Weights of a small GPT-style language model, trained from scratch on English Wikipedia.
Architecture: rotary positions, untied embeddings.
Each number is 500 + 50 x the weight over its row's rms, rounded and kept within 0 to 999. Layers, rows and columns count from 0. Numbers have three digits each. The size before them is the row's rms in percent of the matrix's.

# layer 9 MLP down (transposed), 768x192, rms 0.108, rows 651-699, columns 96-191
110:552393466500593500453445458497516508538542558519535499532479449478511379514485563458541544489466617465465542594454551473533518414572427469474468475476523536462549445526518552537580591492478499473577586489518510514534516440376565566473452458506520478478454468473468444560461470524531512461
092:602478524577464557518536470487470477514463482516535460401506464536461491476507464637487510630465443528464620571429483468500560455497545558406523528509504556489492561554443541481554528524468606448574450537543539527538569415523559539528528459558527452568503561574493447480540507435429537438
107:550546500394402642457518490475491509520398454493493491483525477511502546578447546467617514516597574536530418451524520518600355470483521499571557537529545467457385365487476397501443535617538524461556483516500472623568489482493510462537544439542459508563515502502487565453517510511464483512
102:449512479557453565482547459544428549468572528465477555426497528439479428525588471480556498547490477404558450485486467506510482434502466587484516531490583472503533508488501523440482408546519578513521555415467532561508449574528501504536544496556525546440500565556429494475475453506528659446
094:472497530588471569503514520468542617507553475502476483483471510497482459424489557524487474530507443484484424506557549536509530491548503446516483415489470544489508493529585504565516452456476587502601450492471490559531512545462511493535491486487559455598540500548603479485468527462510417468
104:580508466511518492506528434544479542469526569452571489538494454464460474565503550503534530362557550450408521489465489497490534526466446530454542544484447481495492454471444518438523509559534319519458477537590530581517536546443425529450555526511491377548448584525574565438567470495539564497
107:537549501449472532384585466459474516494620537578515564578561526478445449510456521588486519413412483568467529468413422559502487583491528453540418434470534511503490499489446434521522537558514517505435547522463586521465388489417494549445466466518501476571584499483509491476496394562536511549
096:501521569532477559539483547548499582477511482499511500471528537476452538444584508471495465520517494435419519455587405489467412569444538514520532469533457498564538439392485557431490598498385514491450528531548518477580609435568504537547549502420597390429490505455422598557507527511518595453
095:528568552592607566574414473436463472423501609483502455464494565524415493425465587442550463602462510572477496553529445543444546432503571410436511498462449449549480508470519518402520633473556568478543509575562510549495520433594492497445487482505402472545527561503435490537501518377452573562
098:597565439439492458572455485527424494461588457561475415470444514489524488421541423435446534470395485447595542431561476534508484425452540443584522492489483423404477393455482494568382485447483441422540477526476557464562564558529564502465525559480545445512478490448510459481462467556527577478
099:510505542455538481493604537485491509458492448526525455554415549479470542557415533500563582483460559527463610452494551458494524470491497472471556554511487468578497527466488505504482518512572461427483496530494497488479578451528565433500393539446549567548437521482534483504427455524471501556
098:546489494502461552461559468481441484523458578460420403573510473523493564503415481639486568573488430481461579510474508471495464445476468545537398426619476445487422512542450515594487561495440498393505499548456551568471476439543528519457414367449518533594557479539493546583549441477518455454
093:484609514424507537459461445515433547505502450585492606525481489517536513430531474465507518387575450358522528561522523522484550395570470421542402551478502508491393494400462399472475455495431514488436452525527421586595465485471430554537536496441495496511542580413484514509545452550532499455
094:501516476506438498513519514586568546437526426502523545560505544558475428516408488501416542594501446399400506488521495430442489561479543477466501478464555474451441510568536384537532545453438447469506510516541503575436501632571486409441544527450441568469421495525508486458534565553528487496
089:509424433479429531426532552445498469528492527450496479606567515535533564498432493431494456582352503468477477553397505445454525601499474448522476470546460484532448471592637401435485435386515543467490473478454548494473510518596487461601441469506506552443477502445501469549452498554548466479
100:466481532513541499428384547505526518450570368467525551522469439564503480506498453514476436662446456479530525487544530585541467486475519468493493445567545437500484494472516486435587437588511511448448450453516433541551536479491435454487497494422509570484507531474541486489493450404528418488
102:493442489533442487521476487455453440523527488529468529470537555543440434520527518601536545497469540534551532552608523462496484471516463492488542495505546488456525495613518434461526454352547482544443561466510464521533419439562521547564495530444535452403442528435473514510576517497437466531
099:522410471510502552451489485591507525441407402544535455510522461521497487434514495573515500415549490541522502480456412536464480508436485510464550572519443508552504532499350497473534534492498551515588445511523395447561608555530477516537494453505416499536572483562495532534406476483499486507
095:529442509520492570418520467499493503446439520472477483523509500523447441515534467466511490479422480444426497503489473525454520476420512484493524487450447480526600463518434569457516501504456439438451514468520464464466552559539490589505489397450452441524558475488599467506528424532571523454
100:482551568449562554491467447567575490452533475377489520493464540558535517498524532635548476636420502569435502366456511481505545489494470462412541535498470515399493532453498501539542485444341464520534468574514546531521526405555488457555428486503559563505543446489492594578494584554521534523
096:471509509442497519558500460532466409462546506474460511464467464432535527542355623532538497572544516470539531461480467489352473436510499515538527385522480461508490494503448429423562521376481440478528468492394444487416422432455429488463535535405566540454508552484495527423443513471555432532
106:497524403519579557508512508512523531473506479526446536493383449474482503540435447536542526363504581519495533509472538569456612502529548474471495487538541467568531424517528418444495493499428437506508412492502470482549383516504517495565498530511506451525427525514475516511586431588559503523
097:535515567417479491476519516556506568491501514528473561678509526572499557492481406496520547551488475489435455521412500531495405522528525508527553494472469461511495532475403373433553465458485462481508523479485448465444456475390445520565514547541530491518522517603479467538470548538450506475
098:536528456492420575505506539528481570599504423430561493461459469559437486476486565450522516503513447525483468536498447406526538487477571470523476564442596481493424514487389497520479569489485469513534575456546532510421567502484451447481486495472602451593471452498450498432425517540558577519
095:481543475580479501535593504507556472474460551532545470494549519505465391485490500613554577513488491507472546557478475542502596547361428542606473566586458529505506443531449526515451542482539613549413505520481522547405547398533499557560544428541408430419589607500470537543438466466460533455
087:491570464610482490484570568552426527556495486587523539587406452625486561529436483428543598503593488550546474419524542487527462459561523524542467459454553529486501460472503449484583490545564568545576566490486499510496461474481522418472543480487463414559529533473512482499501464559510515524
106:535508463431487489522525502474451507504554536407529449601561464456399523399500510470446487342516443549531453588546427548515447598500469545513592595613461511535464515462498549483456484483518554512543497580438562540446436525481541500419547450612478451445556500435543519402462462496454559520
101:540419631508518450513510469498467502426568510473564404462578531558538437466463517484376451622473517506427367609547448448552592504493458469560546496565539533541512496527437471498402540497568517549611594427478504479444503424446598493552483518519578514433491539604443445518510524470546523431
095:487553522498414524461427445528382469539475432539447546465508582502513560528474507528571537458458561603450487544487486475479467511473531522516471498465479537423515450431476573350464489521462561563454615510542578479569600508460510460499435592453446426489479453519390514490483519574498591475
096:525517490466502427503524547525424509531494533494536517528519514580388522466508561569525478586544481552527574473485515436450459525513415537577476487462483458441435410442461570579398461448514453472484550540563435447497409451558434463504515455528508523482493505508468483458544583478540591567
099:490412457489417482594523432524536528477567491542467413503450589540498456478489498523471489535485458506623441541569519457498510466572511444484561476463520539460443548475499424434444436515488415525487483530457479496493504545380535546500512432567480353449457473417463490523539483533460502514
083:477482456407452506559387498467505427508457500380494492521371468512578494434539582475466505518428540486465469486443466436519482610441461551494507484472478420557407478503547490438552550562523558504577496513481506486484478522532519400443429488525472517542438529463459567503524570488532577532
099:489517552482468563614519435445475527499543482509540494496580523513540539531531560531374564449597454550554502540453519480590444534545488516443483507491536479478564528424527479557530508557523537575518430566496506446496540464503512432562568501635511453577578494479482452517505587468365501547
092:474475540550438507484583498585481492457475489513502514541513464457464551518449442543547481593453526519575536488639438505482491565474589516470429494525535556494497452556429554452496490430440462451536451519535518512457447456573427490548418524546508524509488536474395525549536576412526581473
095:473490485469547497584486421529493501539523421470473487443602550509429430492514487487499500617548522485524492535380483511439466450499466516544472528388531516478592441444561458435407384481533508547470479503449496503481453455538492448458530494477423478513490449557522582573547515458496515599
099:533449574460449586480502441494522498476547527498567467620511573431429553473550555476550491459440535446480465541488469476466514642503523506596468545527600597526471526489533493469443452441548437566445471422521456393511524510498490489512621587503524496518519547464535600540520434519549578499
099:603583564465523473560572439618553499453429556545514510581523477475500519556542526542443581499510492392480453506578495455462567511408516525580535395511494586496449522474466524456461462540463464559484536525546478457529569524482463520471545499527427545468486487581420524446497527505415518495
096:477506506468491423507473488490494433514549457434510512361422486490459587457384463535426541471446417508548556404501514530484445486496490562484538595359478609504522447540557400561474572508448509509581534472469553459484526595529506539529529465577502538486486501522472510502498474552546424506
099:473485490540535397516449474421510399537502455443610468523540452497422433439521574502465453368514492447532524553389522583518514528583490559521513474474512489565604437466480483494554548544511464556555527477534510519492532500443541411475515392494491459590489503431465460563548481562387553506
102:506485535482590428537598446541615554613452572516462464499532505464530409491494502572535459541542473445566602441445482469482521452486550509471564493501573505435508509507466494432563526494444492433581452474526477407496489469478490469574374452506571495493562483498442504549585509578557527555
094:486479484571493480440526559613549514559579565540493520504571464485497488598467524466441454503456519496476533430504544486519534457596516501491551490416456560479435564504473537389496564470429547570451529554408505481553599458436450539501498470537502447495445410653467545441459462488530468509
102:555487548525599481513497432506520482561534522492462450332499478493607602492509479507529551382521499503389603502500468548620586577413525531489536519464484566452540592502414620571460508440464494501489506523532514533470536520484562508527466536535454544529503507518514590452566544416537502453
101:546600472542525397458498459526513474489532523543547443441453428499477462472522395536458510473541472477469417521433511491466573451470551486510496496510493472528502437483557562545428409483465565513478524434508540509550474519468575541469546426543571522434484507515422535495524561480474564386
101:374479439470500434386526504469480439500439472537540461514508547468498457474492465447469570510537418459500530524436445522493496505533442491501474458522476498432542543455593406596474516436475508478496439516480529472618546558496456579502440452496463568509474531427601548393478402595481530553
098:556435469456449484499458468469492534501526477480492425482450477564468530490435523409486604430410529552475565483478450454611530434516561499497495537497516580500484432552462447509514554431528417467556454460564592570523568625473484425482479567387544473524446575422595488566538475505496513488
095:502525446531478487530539525563487448519536425548580555444588467464515436557470471509444516516472492414514447466510481563572523544530489469510505511475483522568474472545556466544479462572558511528446429531597552576648562574542512552429527532509475538528479533490438449345499541508520466538
104:591480577567496501544477484531558519415523515514428485546529613448480476579521448590516480542504473446556484518453564517515529524480593492520514588484531432593540474507440459430505548498466472486496534495364471560499452581571423376525548481488456544443484542543529514502501436527474400504
094:561465394528428465518545531549484403477546475529561522456495476414443489507544542450447581414452533465408508481478556448568401540564458478505498610578501432522417464532564596475458520541466496493537536463564542521477490485487521452534508423516484518523574472459490538508415482434471493490
091:504470532456504518542364493578585517618448454471430421512557425536447521463419479504574444414577430513587477502560516568460521502533480576484521422481447422469477547488534484501581443510545524450559466493493449522538544457435440519485442475480472479462564547510481482505605631450581528449
# layer 9 MLP gate, 768x192, rms 0.138, rows 652-699, columns 96-191
102:394444505483427478382447494471591486469506471564490531445537427518503459513518514483438585461460541637403476530540561503511421475494566501448471497475454542447471614572500403495459560441424562548452524525520540572515568466457542522545459517500426527512562497547447518488536556528494489522
114:506532519488406436499543529510569530537487599532406578559501510482418479574505368543495563526463459528551527516450465473515534461537601493540504451483496459464446458520410453464516567507473578510579528593559532513391497552483514461374457502463469508530438515546565440469523431572512465423
104:395449553420511508546607548561436483467486464495543441531433568512517483437472539453450404469587513476544461536549492433474479489561492472479508470406466586576497501512483474548455452507487514527575467523535538484417524460481451512418516430527466380644539464523623405489523479533445517557
100:477527445380482590494528508470494525473493528521530553494418589427541523427484495500530525517459454520417580501439518541522441476549526519467480376484453364533495463533493454462447482426344525505529502552454443474421455484450542564572451511495475508540509423462538475492466512597488506481
099:522521523462563529523511549473439537544473493496516507575497482519516460429535448513523543595547577535513498458553442533608561565441491452563467423422560494531547466497593526532547594502517520455496464481499506534485451475438532525525529553473456562529506521590594499423526535538516513480
099:371448524512476467420448545535544578509481525477465518504438491450527453563575594513537571512477520439463533508488522455534499569471473536470443468492548439457560477470492508462549566535586438404573510551448444472542442452583473469502501527506528447601521481540471561569558508568500485445
098:480523559453590499452500528474596449502549532545504464526540553471490507518523501504561504566469477472535546541537590496542446598507439491486460455582478563427464494558516614497486455532516554565455570480529507449357443471447455573481485582526538430467498421393433509473505466434541539522
093:550415553498421512582599505506485511545545500488511517455432447493445462533477432366517506582537541504541474528500542453448446432430385472541545477484532442491503625468490543507529556475478452560448477438514502528545411590530534468436556480562520493521466417558620553409492472511496579489
104:458539591480499452429464529443554502484486458512601405524572496531531475563424550453515488478398442484437409492554533502494491468527555523541484401425501532554550458532522548422496568481450464497480485486476569440534403510451424526419507574577397449530486530479443473418598498492456481530
099:450493563422505471450439543469557466524434528468572417401597581480539499470482449494433520650499480591532539534528425528522522476524556479537536464402497493523473494402506452502493450475539555520535483594484582519469501470505575567481527575527469429490508492551483546380448477511476571472
097:610408518524525325549490420489535570478541544464527557451523516458435512512560474460566581490491467457522495465533514503620520570498552529532512432443469384496592445415537490560480412488517505605477489483441496543459515509437450557502512498450462555527541394569494555445484474414622558529
096:483565537503457491533513579446500544517545421461484535509490501501571418532536489492493548492511433525463487511395529479595565408502492623487433498519418500478573525509574424544518559471584465484520502466502463477525533410557534581469541513529533584607531505586454601532447486504481517477
095:481448461588531543534530451473524562454504461366464474545552513590505534420481468467403566422537568492441531476446477477556500505447446512433447463478488585490470466525497510532459494490491439532584449598443520485504513523583423532482502504522600566474478469511495464508551521498498548492
091:526532525499510446469582559533379529490537492531544444496503615464461521561508500567480566357493424500444577413517589515529470453493603451472511576525525532408432477500414445450475407518466621550516532531525467523479510430528481475529452407549518527551539496484542430417509505484497596475
099:493440430436528530458446500453468483497466456528480449570552549510546463461452556601419401419552596471499457456476431459526549479545510519472453498432528521465453500551504459507467358489543469426476472526496474439447504475453610554477529474488461581491555531485479549442561502523488581513
101:492595516503491447486516537584470487553474527440558468452479466557571487523438540552469394480439442543490423488517442427528488434505549569443498501504521521521528504511541447516554482482427437378549493599510563576551577400567545520497488442555518584450603467508544542521530522517480399444
102:415422417501545517434483446432533529490526457499417485472476477519507435490443504435477530465536443470485439517484492530492423453557557404449486434518501483478546498551473589574441513386513579552548399505404482501458482505630547564504533401488507405447498477502559447431497588479451484504
099:571503457517528548544496465570545564493507440494510515589537527481507519476552523512473479489434485445552459501578466472433596465459567551591461586553577569505489487492531600499511528537500605514546531483572428519448535495517513459518480459530562464536518566564495543551546427572530588526
098:561461563525476447432498485490515592557497507553463566479516561516468385409503492431443521533513467491424515429578625515533440560573564521482480500565471491491509513550455599499554524516564436390509477545465493534474461452504407467545485446580478590495537502581434478519497443423479543582
100:501504459471551453471462498502530521484587564532400396512485444364575509558463488506496493528533530428550471564483526469551523534531471549583539479496412489552486501568499391450583467469447475549493502502473488443518491526407542476393472454477434521526497479506468583536518505539590486416
110:436506546482518551521472522536536443612566470548491504516476466439541474593489498440505543567544521549389487379548510555499509500495499490555448382499547490502410536528568416425472469454517513526557438603427499590504430553432547526466442444537580505590491477509485496501465452525533502486
097:549506541413503440530392423525476446502546616554554515499423553469553546548625525444466547437517527446611411443480605471570449461446570475560433478415511475398502582499499554460513539445461489489555521549533451383554547506451480554522486446585485450566464429517573550535502460479415466536
103:419459559535535552492495551479497571457498547564429539439376472515544414481357472519514586484588508503518504536469608468519458531457462455495523486440543529424506562476457437503557568393484568584448486459539471520481500534515562594471455628433525451462517537444509504464449518483537540538
101:555494448446601528460579552502601518559461482494535512484494540536459561454425433568442509524442524541491471572538609615557549541555431457498472477473492539442500460463532530537533567453585621475429403470401520486512506419430493459528510441564606521517593442537481453558523542549459484543
095:412422490450541435507451548430512468534439550501451534475461528494452492504445617511538429504582547472526495534479546479527510488445586494592549478565493535446471447479515472528538471582524568593546481579533545436422445476430507555445502515543495512544512481498519480467444472479523465472
100:614547543487469489533474497545540458483459465445472581422466617520496472566549468368556456559531527562483522400560566405480499489530498612536400537500455564440488482494394451525538453547446507485496512477458435617471408461462529560454488543534494444503491473479490572510533510436577522513
102:511505444495469510522410374509491510576566527471506503527384512609539471393450446481474533417681455511464557505447511537539386481487505458529434582423397547444477487523455434581531495439544576461470462569545538550511526527533519551539425483520563500515495412477513501513544460476505579518
097:478578475437453492607526502446483420466532516598520421516469573450489465587453480467516494606465590470551450533583518403510569512584463507560514442527519470529487567493529480561470567375481502530470523528613498470470536575534434609515420458521421464468499544508553572442466415493410596486
103:474455511399480537513506486548474505528507543564477465551468492567447425528478548447470511531447486539545456501554586538512625517414410472502491510525500436598533558580439472570555468520476463448486555463468537546449534505548539541469419424480454599553436550432565549471449475488444492433
102:456504498510547489555493470488379523437550509489510499450527486451476494528457437555513514520472517552501541461625504460510444509456480452471497576574488496620494479530531459609545445489470606479574456423466527513482419485419435523507443611557512431436486447563547456460429547498504401522
071:496405425433531436506507515472579478445465514447465470499513514470422572552448500473540470693504584520477483469441479502442581533500513423532475583542509513561424504521604431434380508412437571538504506448536530596555506453517478424497425482442587546481424522541454518493493559482474481533
098:517502554483562504521523493526410462511461536558458512499526479588481398532447478567445539487441546486584551477513473457565542470482571504489479407569463442471538469453469584513567512566397503533451590553425517457476520482528506443479555528535455507573522389497482517536558519467552525534
098:488510574523566566456426487471493523530475578517451525496576438419562465453457507422536515522407540541570486596591488477591540495478477572469537471472482615432429512469601517558591569571511523558439522557360521454460530532502536425497502536493471520498490513451543457573468534456512462524
097:545586521423514478510567486501541564540444465491462533589597448459549500548516535404469515480539499473459510508405445486565485495451444527538485536466506396484539478497494463482503541531515437455563531540572422468399540495395531575419512436480381445519551437579435517534524517461536500537
103:519582573541449429496472487506568432556550502504476535543433557433513461533454505525502499525560454491395578489543445398464481496394490565539518483497507543465502417506545534453316503549535572529502447497545591574438463439486439558556500422496515541490581531446456547478516484540516544608
107:496496549451496433504477507590459399560489370549545493505422538380574542502457461483516543581540531469501468512484480442469468490476454541495498514468469524484536532447424487525495438505502523511422513584501457488542544421443456461564464558473520502406501450481439438393488481564498615540
096:387560467521444604510522451525575531505541474487450499446473556418492529532596510523433543504545484495514453554554474474484500510500506492491537439532525583467435530471534567535467514428438526474512500539485466533491541510552475444438576515553647520526569389475437515476437569586588604547
100:586500399521536410501454423494489517561536631488472530499476482478501518458500425551489508514454505487466495457493457529467570541475362521495434464483457465471521546508514563534541596535514511595534590460498565495521565454435543429536479574441578474525482495558470554543525570479442573448
102:449538599491493574525554534435486536367528508389484468487492522505546462488548542423441528497551485458491418508554476484466457566501420462476489508462354493482568438450397503553490479540514484576542481464472571455421531514586585475473609502423441425621483468500480494499446485471510521479
101:431501561560480518509539497520505449583539515495581465556489509525607429496488529502442540505500513446521563469520575538527521459484456424490479465562596506464507415521502456538499526402540551550458516492398536534514396453465428432612489384488466511452531441501428501501555525516522429554
095:458420407534581501495511356522554561521490459506480413569556492478549555473507500572553510559481456482455510545442504515501578491577596521436540461489597538581509483587412523556484569493521420528409499457506511525468454579508483533454482562542457517418581429426532439487517529618537518567
101:532482457441493603503508402515570544564497507549455428412493495443479450548479533624525491457469555462483478544505559542591517521491504578492329513521521510420512468557537551524500489520436514526376562410512538380494554508459479501557447528555461480444535416500527585571585493408503463491
095:427514503578500548436502504540471479407493476617534496453485518585484484405370493476531551490471526540493534461583529557435416556554453433535558491512539488489453397543530506584533485497428457469433520521502453482494563575483517533499530455485491426462473451471593480536465427559554507541
097:552475363580520568401502441495521500414621535487472522491445471537475481511503468540405448479555368533493440547470507462429498492424422453555529471508527647511618445493510562549609461485462458552431457476607444434516470523487555561438607534472488519508474477539489525491451514613536482560
098:659492500385438513535542425489454510465466548491549518580524583483510558412507559500417380541488592484531580541511578529510401442497544513612458481575454519535452509527437451520465484499504494540465552523515535534440510440511512581485477404543528508509481448524434455522495502554471440505
097:597468546534584506438500575464566472484455496433530456506486412320583588590624499522489586473479470494474521513490574509566548556487493516460441493358480474472477540600525542433552545530484555490525457509446478454464498504498572506504542479484549496612477461485493510617467491410517463378
097:490492479523522518462410520471570495436474596561483538499499490400537472505432502542523445428496496429423542564476492541467470536493552534425411467384448465500501485616518464482582412513505405486494503498549346480486566395507501501525424584562490435525471460459534533538484453628523584517
093:503556545446414381459486514515535493508534468516478526471502548483550455521635531518536540575516534498496527528469515500536514542449406574521560586555478515439539471448562493526489507516485502534565433404516437536512532577510445460544541606512442469421487498448523526503509550480583415462
# layer 9 MLP up, 768x192, rms 0.142, rows 652-699, columns 96-191
096:475461499500539632536448537544569481482577530531420516505523481427553544529587432472492479454501545539331421435541454477449463560466434476479575549464552444537532514569497515477447502405456464510449506559537560526553535435550522463529462482523493575599506526475411470507502527464430528543
108:490418482506449509574543565491418472488557499542471516507563414533483511507512574456530474489570549541577451474518528513426548599444373529524513495499509573464552452538526481544479497575450452479540516451461416486566514477453529447519478572469539472500504454580522496393499669513480503493
103:434520506516484428643531519534500475520510471453595475494443505500493523558502517434520495618550497505452446370443547417497508484553501374509411609465430493499485470527492494492540428535519517520420476474553472440456553472346576555533530498514480547534487568521559506530439489516520482409
098:492516577446569432451474522533471500464509518456474452457476510523429542571369428488461535537637564535553472497479523543497545471519508433458512535541434498579524563402508532487520476452548497400502534580446547507539489442474512480491570536594520463474505451504475494622459551392475504488
104:520456503443410531552512490486559526450515537500504570532441486487549470508511421482411485425554454482447487458609536501447510367460505500462468507514479546487502518493456536495454587482485534499422486569504506511519474582565469424437506547530518488468466508498424514503482546498472504533
106:444461455514502542498419418396545494478560487495540492452472450424533525496514496468483482462516533401516527480432472491510454499510471487518447485466502429440477428458475537461461518489445542505441592447478464468467531454612477517446553496526499438642493500589449491524512455564486570524
094:547445447418454456533549528403550494467541384506541499525529514398461476538442527525584359474511525544527516575513599468483444464492489473606398596427498503525405439567548475457453497519496547448451593514503442465423533493527452525542617509454508494450597503503542516587486450541470441618
093:560534500544461501470632413582460413521480478571459530555456463463539444512628528496485525578581451504525495457461546561492494475565527464495530602496484444561503459523399446503466506562436445520468515557492474451477526488526466472567423504464505427481476568488454463426528489487529466528
098:474534504489462431492495463514491515483419463502488489560502530529472489491538566437475556586553476476564387475492569479560496454542535427493574427532402548542404510460505506501447405457453671502497447540493470461500425533567566489532559469509446439496468524478358622530484545561436432545
098:490548465554545616435500432448470426556477571533461512403519375520455521567602490542454508642465480630580528450514526479464537464550475461570484543469398524437579615620439498483471496485563474445513584476431418522556399528446420433481427529421529487521560473487514535513511490544518476487
095:455553463516485464444473456452474463441437569476456514544456567440545533450547596501527463424449550428581482485616578544577367548483463521586531501513452509517512479610523568510441499503481430478426466503476440527520459596489536606517463482499431497503502558455491539458531521517526551463
094:505496457423465541562472419429513417417490480448424544457498465465608506492482437550493474442513462395491525509383505499418560471424496449624419418445552475440544527464470431533484506427506509583486528538525454503527474419560443644502422536536486518565388547508480509571485424529481513541
093:431535533525545560591573501499560470554532519540478490407539587462508514440598526414481569476508561518473502401499545534519478398500602523480468572441486565476468589544499520448481475482576398457432528550446507464429425431513519557538596568394460520446504487549438467536425536472472496524
085:487590427588551472535421557461406488525480464524435480358474411418467483550411472501482484524422481464414407557481450457474530525563449520537512486514511559465470562443581607532410545535543524480496449486441500426535550466417505561528507561484374482554507484478463498417588478508456423483
102:528423580533502516473516567507521441567484501533424556481542519489488461485454511476493575507389379530453461472562516471514433576519460467402509430558393442511515538434549579437493463558379567577505537427493482402498542481510511534552419568425429481484462484452432531525492570492449508492
099:553467426453505544530487474499455472533530523605450440522424464484557511411466469511570508469514542452537499479533523477500559461487480399569545561463548355499410470502505430492513523567486573571395584530457499543475560505497486529462504483533457494528499460480538425549455507465464533629
103:500493483534584514456507587564495463441537478577434426498431429473519537572416514453512452487493550552556481546452619565468459497559493432549498436507544547500481422493459534411496500521527491495425501592454495476413568556512563493494513489549530453499535560396531516529419452476415505491
099:519525506494423457480485446484466503497526470440558589523472504590366437529472510460511494477434485462429475567465512463464548436405379556459511591482546464441566493440419428625482535531530529511521485507494420532545439552562501446500491483438466483528557536408528593511524469524474455501
101:515540531562564517501563501483418492567507447541381489442512572554516500545560474616625544583533432562558474523550523537509533462397435480453527566499559520560456479415542499557512520457458448531537410468519534551556472544414461474547459484518481415433526491569530509583577551476496417426
097:536480469476491523448432489545475387531535536499490486505465525525455437428467456390457578510524572548524493452494605521542539456511426481410446522465520449479536447399531478640432572443429545537451495456521476416478516480462514499619432576496430548493531527500436470541542405510478469465
103:440547499533527490443494506456559450497390542516572550463522461569540549432566602423608429545521489550453501454458487454576445426484457459538454492491501606498596478451561554493462449563494583543515453527528503565468544520495489468538477470521500473504441456559535633563410566540499514488
098:630509477478538480392511572449504488456542552388546546583483441461391448452528463476438439598456473509433516555450551477577462447443518553531564564498474479542444519401545572525474570456482489424594528521549531576452475492474487577510491466530568475540435503406493577473527501472531511500
093:483525424546523452532581439529446556531431464544478503518491512552517537535573313509483423533493505523535488495469485382468451481419478508528541476519426496516443513519428452562462494511444417485410534520520548479404499510399444468424572429591467396463462447506442601501505466553535508481
097:497485474479515465412409493612515356525490446561505526530505486428431487515550487497477472568480464574608519499608538422427470465622496430481540512527436411502516510513502421516483548592572537517527501484508532424526493470515526467545523454509486451564525449515450538573442503538445529510
093:477484468360448428496432561475457470435491474477486447508438494446411578489507542523473568448505557527449483426535530479481437450524542514515409488477507538506519496481545444471605415498498489582482482514556440513446554495440472498457577501507534576431495462514452495456466350546505535499
104:538556581602578501438484527441507529608463450470468607489512512481442455535555568502540537536377468577504530546516484549499502556413474417447503445609461449453480578469487466473522563524447538538454546608455500476437521472560511459417496565568495406530502475527495458441505437485558474494
105:495467589496434476504431507499526548535597557496494489512547515533477494405531361484444489472459519549430490477391522545578461360481458443535405484500478500467479460504452429515537635465438584415504522557517368493451545507508456540496456506442425470529425506496438422480482512486423534541
091:525581415489371489519444525513484503575537547512541428515451411407544529474540528420441444501473552406500516511482430516571596513534434543462407477500472474488559542549440508489518505473534477535549620475594503447517474515568547510509522452470526549559527503531555392446469427491432437567
093:410534462522454477499473486502525467427452451466538560492391640503609535489466519445471565505439423494546524569534574517581418546502456448466541511498491524447569394461498510473490460477465560477505470398476489512663452519532419569520558528594497488419545558480412487529499531457495536443
096:409530507543517500484499563485462559500517517620466478587604462425504545479508416469495596523550510551395541524469534474489490522537530439545514465561450484467641501460468495550478505486561479589503525624529517535489523442517525456437419477432533515543518464454487537553487551444467425579
069:554518558626416502514583504528458539528484479543543505496543503537474497512524471557477488374609412490475458600539553518440523444488490477444513463494563474441555508511419539554445468475485490478523459515478434415475466481408451620535552454480491472476667452613471474531480434522461474512
098:486532536418456590541493417474629485490507567476547549539501581418426529560470435468488495438510430447521538509492540509485506503471567412602425471508501518536469477517489505444595491440472497507542458495483505479614470563561466499469492396488598484577565405537501575422517435580456495448
093:414493460420474469503409487543481535436592485554488496515564513484451457470519648443536465535431450485495492530506605394525446413553505430441518547453568506529441566488454454460479510499373518603533540477500522532480483492497434552536550425518470599465478504527446513516551539522516478523
093:547538501484437493519473517404500525416507513581519497552462433425490522494637468440543449470542514513554471432515418561505543466492479577469496556481474569535476487437547482593443505408580445479577418481422458445460540506454530551492492470419513595595450561475495518454500473539554416535
100:416539523450556580585524447531463536496569486376530621459547504472503477417506526482532473531455412544578427443441416514426488465530481563465480507462521397513551540403512533524534509492571467504507498553535521550430458583450505439487451376444559558529494466418484519446450480543547508404
103:555562491513544438465514485516488568454418491446466458489507524527498457609540516515580519506418526470497469503471414490537505512515495595495511441508404495584516553439507487455539502607543603474434559482500519577437450628415481502590468584486573459513528496494589432583519509487505490622
098:634500525510518517411549579349516553427534481518523386521443418557508539459568422530465536572443525457477469505570480554476562475483529528515557581404434434542477451468440493482523483543500457452539516558464547534470506459466467450561515511543462462484517538497453446494476547440533576560
102:431430499468552516521505497431492457561482560483463547419419496559525482503560457433466519539421408535490452404453536487547486505508504514604449399581555502462557480543522456586443457486482550443509506492493505477477503525523582500477438449477459460533524462492586597449563467461446576500
100:515500497511458434408573484436530549476562546590488462510513478532515528491467498510528443505533456504563475527514560473453493457480419549393527466479580525467505582519546377471494482387419534652447489466433442489490375574495545408533516451543564416530529554528598490547510523502545466540
097:469554619564436495563556563485515511607543501436480469495507521455599495534440550476463497449481554578489459487523497446436606592477512527566409445576503560553508481466504518513419490512576570544448476472478430516544485509500372494490489461495495430418453517527478425530482562546505406583
100:464498579562573516481488485514409492516565529466483529471486469540518427486464503416568496508466502451493520523513414585490518562526535508498434601478504566473450427612434488554531458403491565520493466468526558473467420590547550524533422472436590512528512590453596471570473549485502437445
103:497381446517498485461452505415481476570459465558529515526578524507523526610481514657510455568521478568611440486533528494454467606556482488553428438534477535603537501507432549469549418431451507571582485562503462435572523539561552516571511471520523470459530473476523582479443473499439559509
101:599454455517583500428532536536516530433380532494502501436546419520475402504419538559396557428468538487496523487460480467444465457430496584485529520464450470448488460490455462484539446523548451600515534472513507515489536544461466494487462592444491409507484506508493517506442542517428595433
095:543531543418545485533510503505529454473492448511522578445506520562507484525444507441516637550512503578575507426560499407463508533467563509632489474560494521538464515489503529506575512487576456505531535492526508591502413523528583593512536464533557585477589491448563553488451483605530449535
092:539454525420482523471425477547464572491447495515468507563514594470543470460526547492521424453494426408604400433485469466563591455493542518546520427470496453459554523440507547390551530551532524551508486481379448497528436435543596483574502458513527516434444549524503558554562445425470565564
106:532502501480400530545446508534534556585501527374448523497455539521465559548474510422554615508506357501496503502505543523490479517563519427417524528497565425492490523486488535385554477582448491559533561566466484558499466567469507507542428496462554518475497440492622567516384396533530575650
095:525455513513478314511484481471459474425554516416479447447514478537469457576534511493565447566534449454473482538435468519465482513476540578454399439391459428543451471483498531484496580595526460362432484392574597497578517448519515523515506522593523505453513468583424473466497464544516522517
094:446499440446582491494522463483524610552405463490465531519378585552474438447507425452548491544456512443516490492496520493415486582543462448555503609511464495493477542475467636456515555480455466547543489445536500445522513511471500483465467464410427547405547528534492512488518496523548397458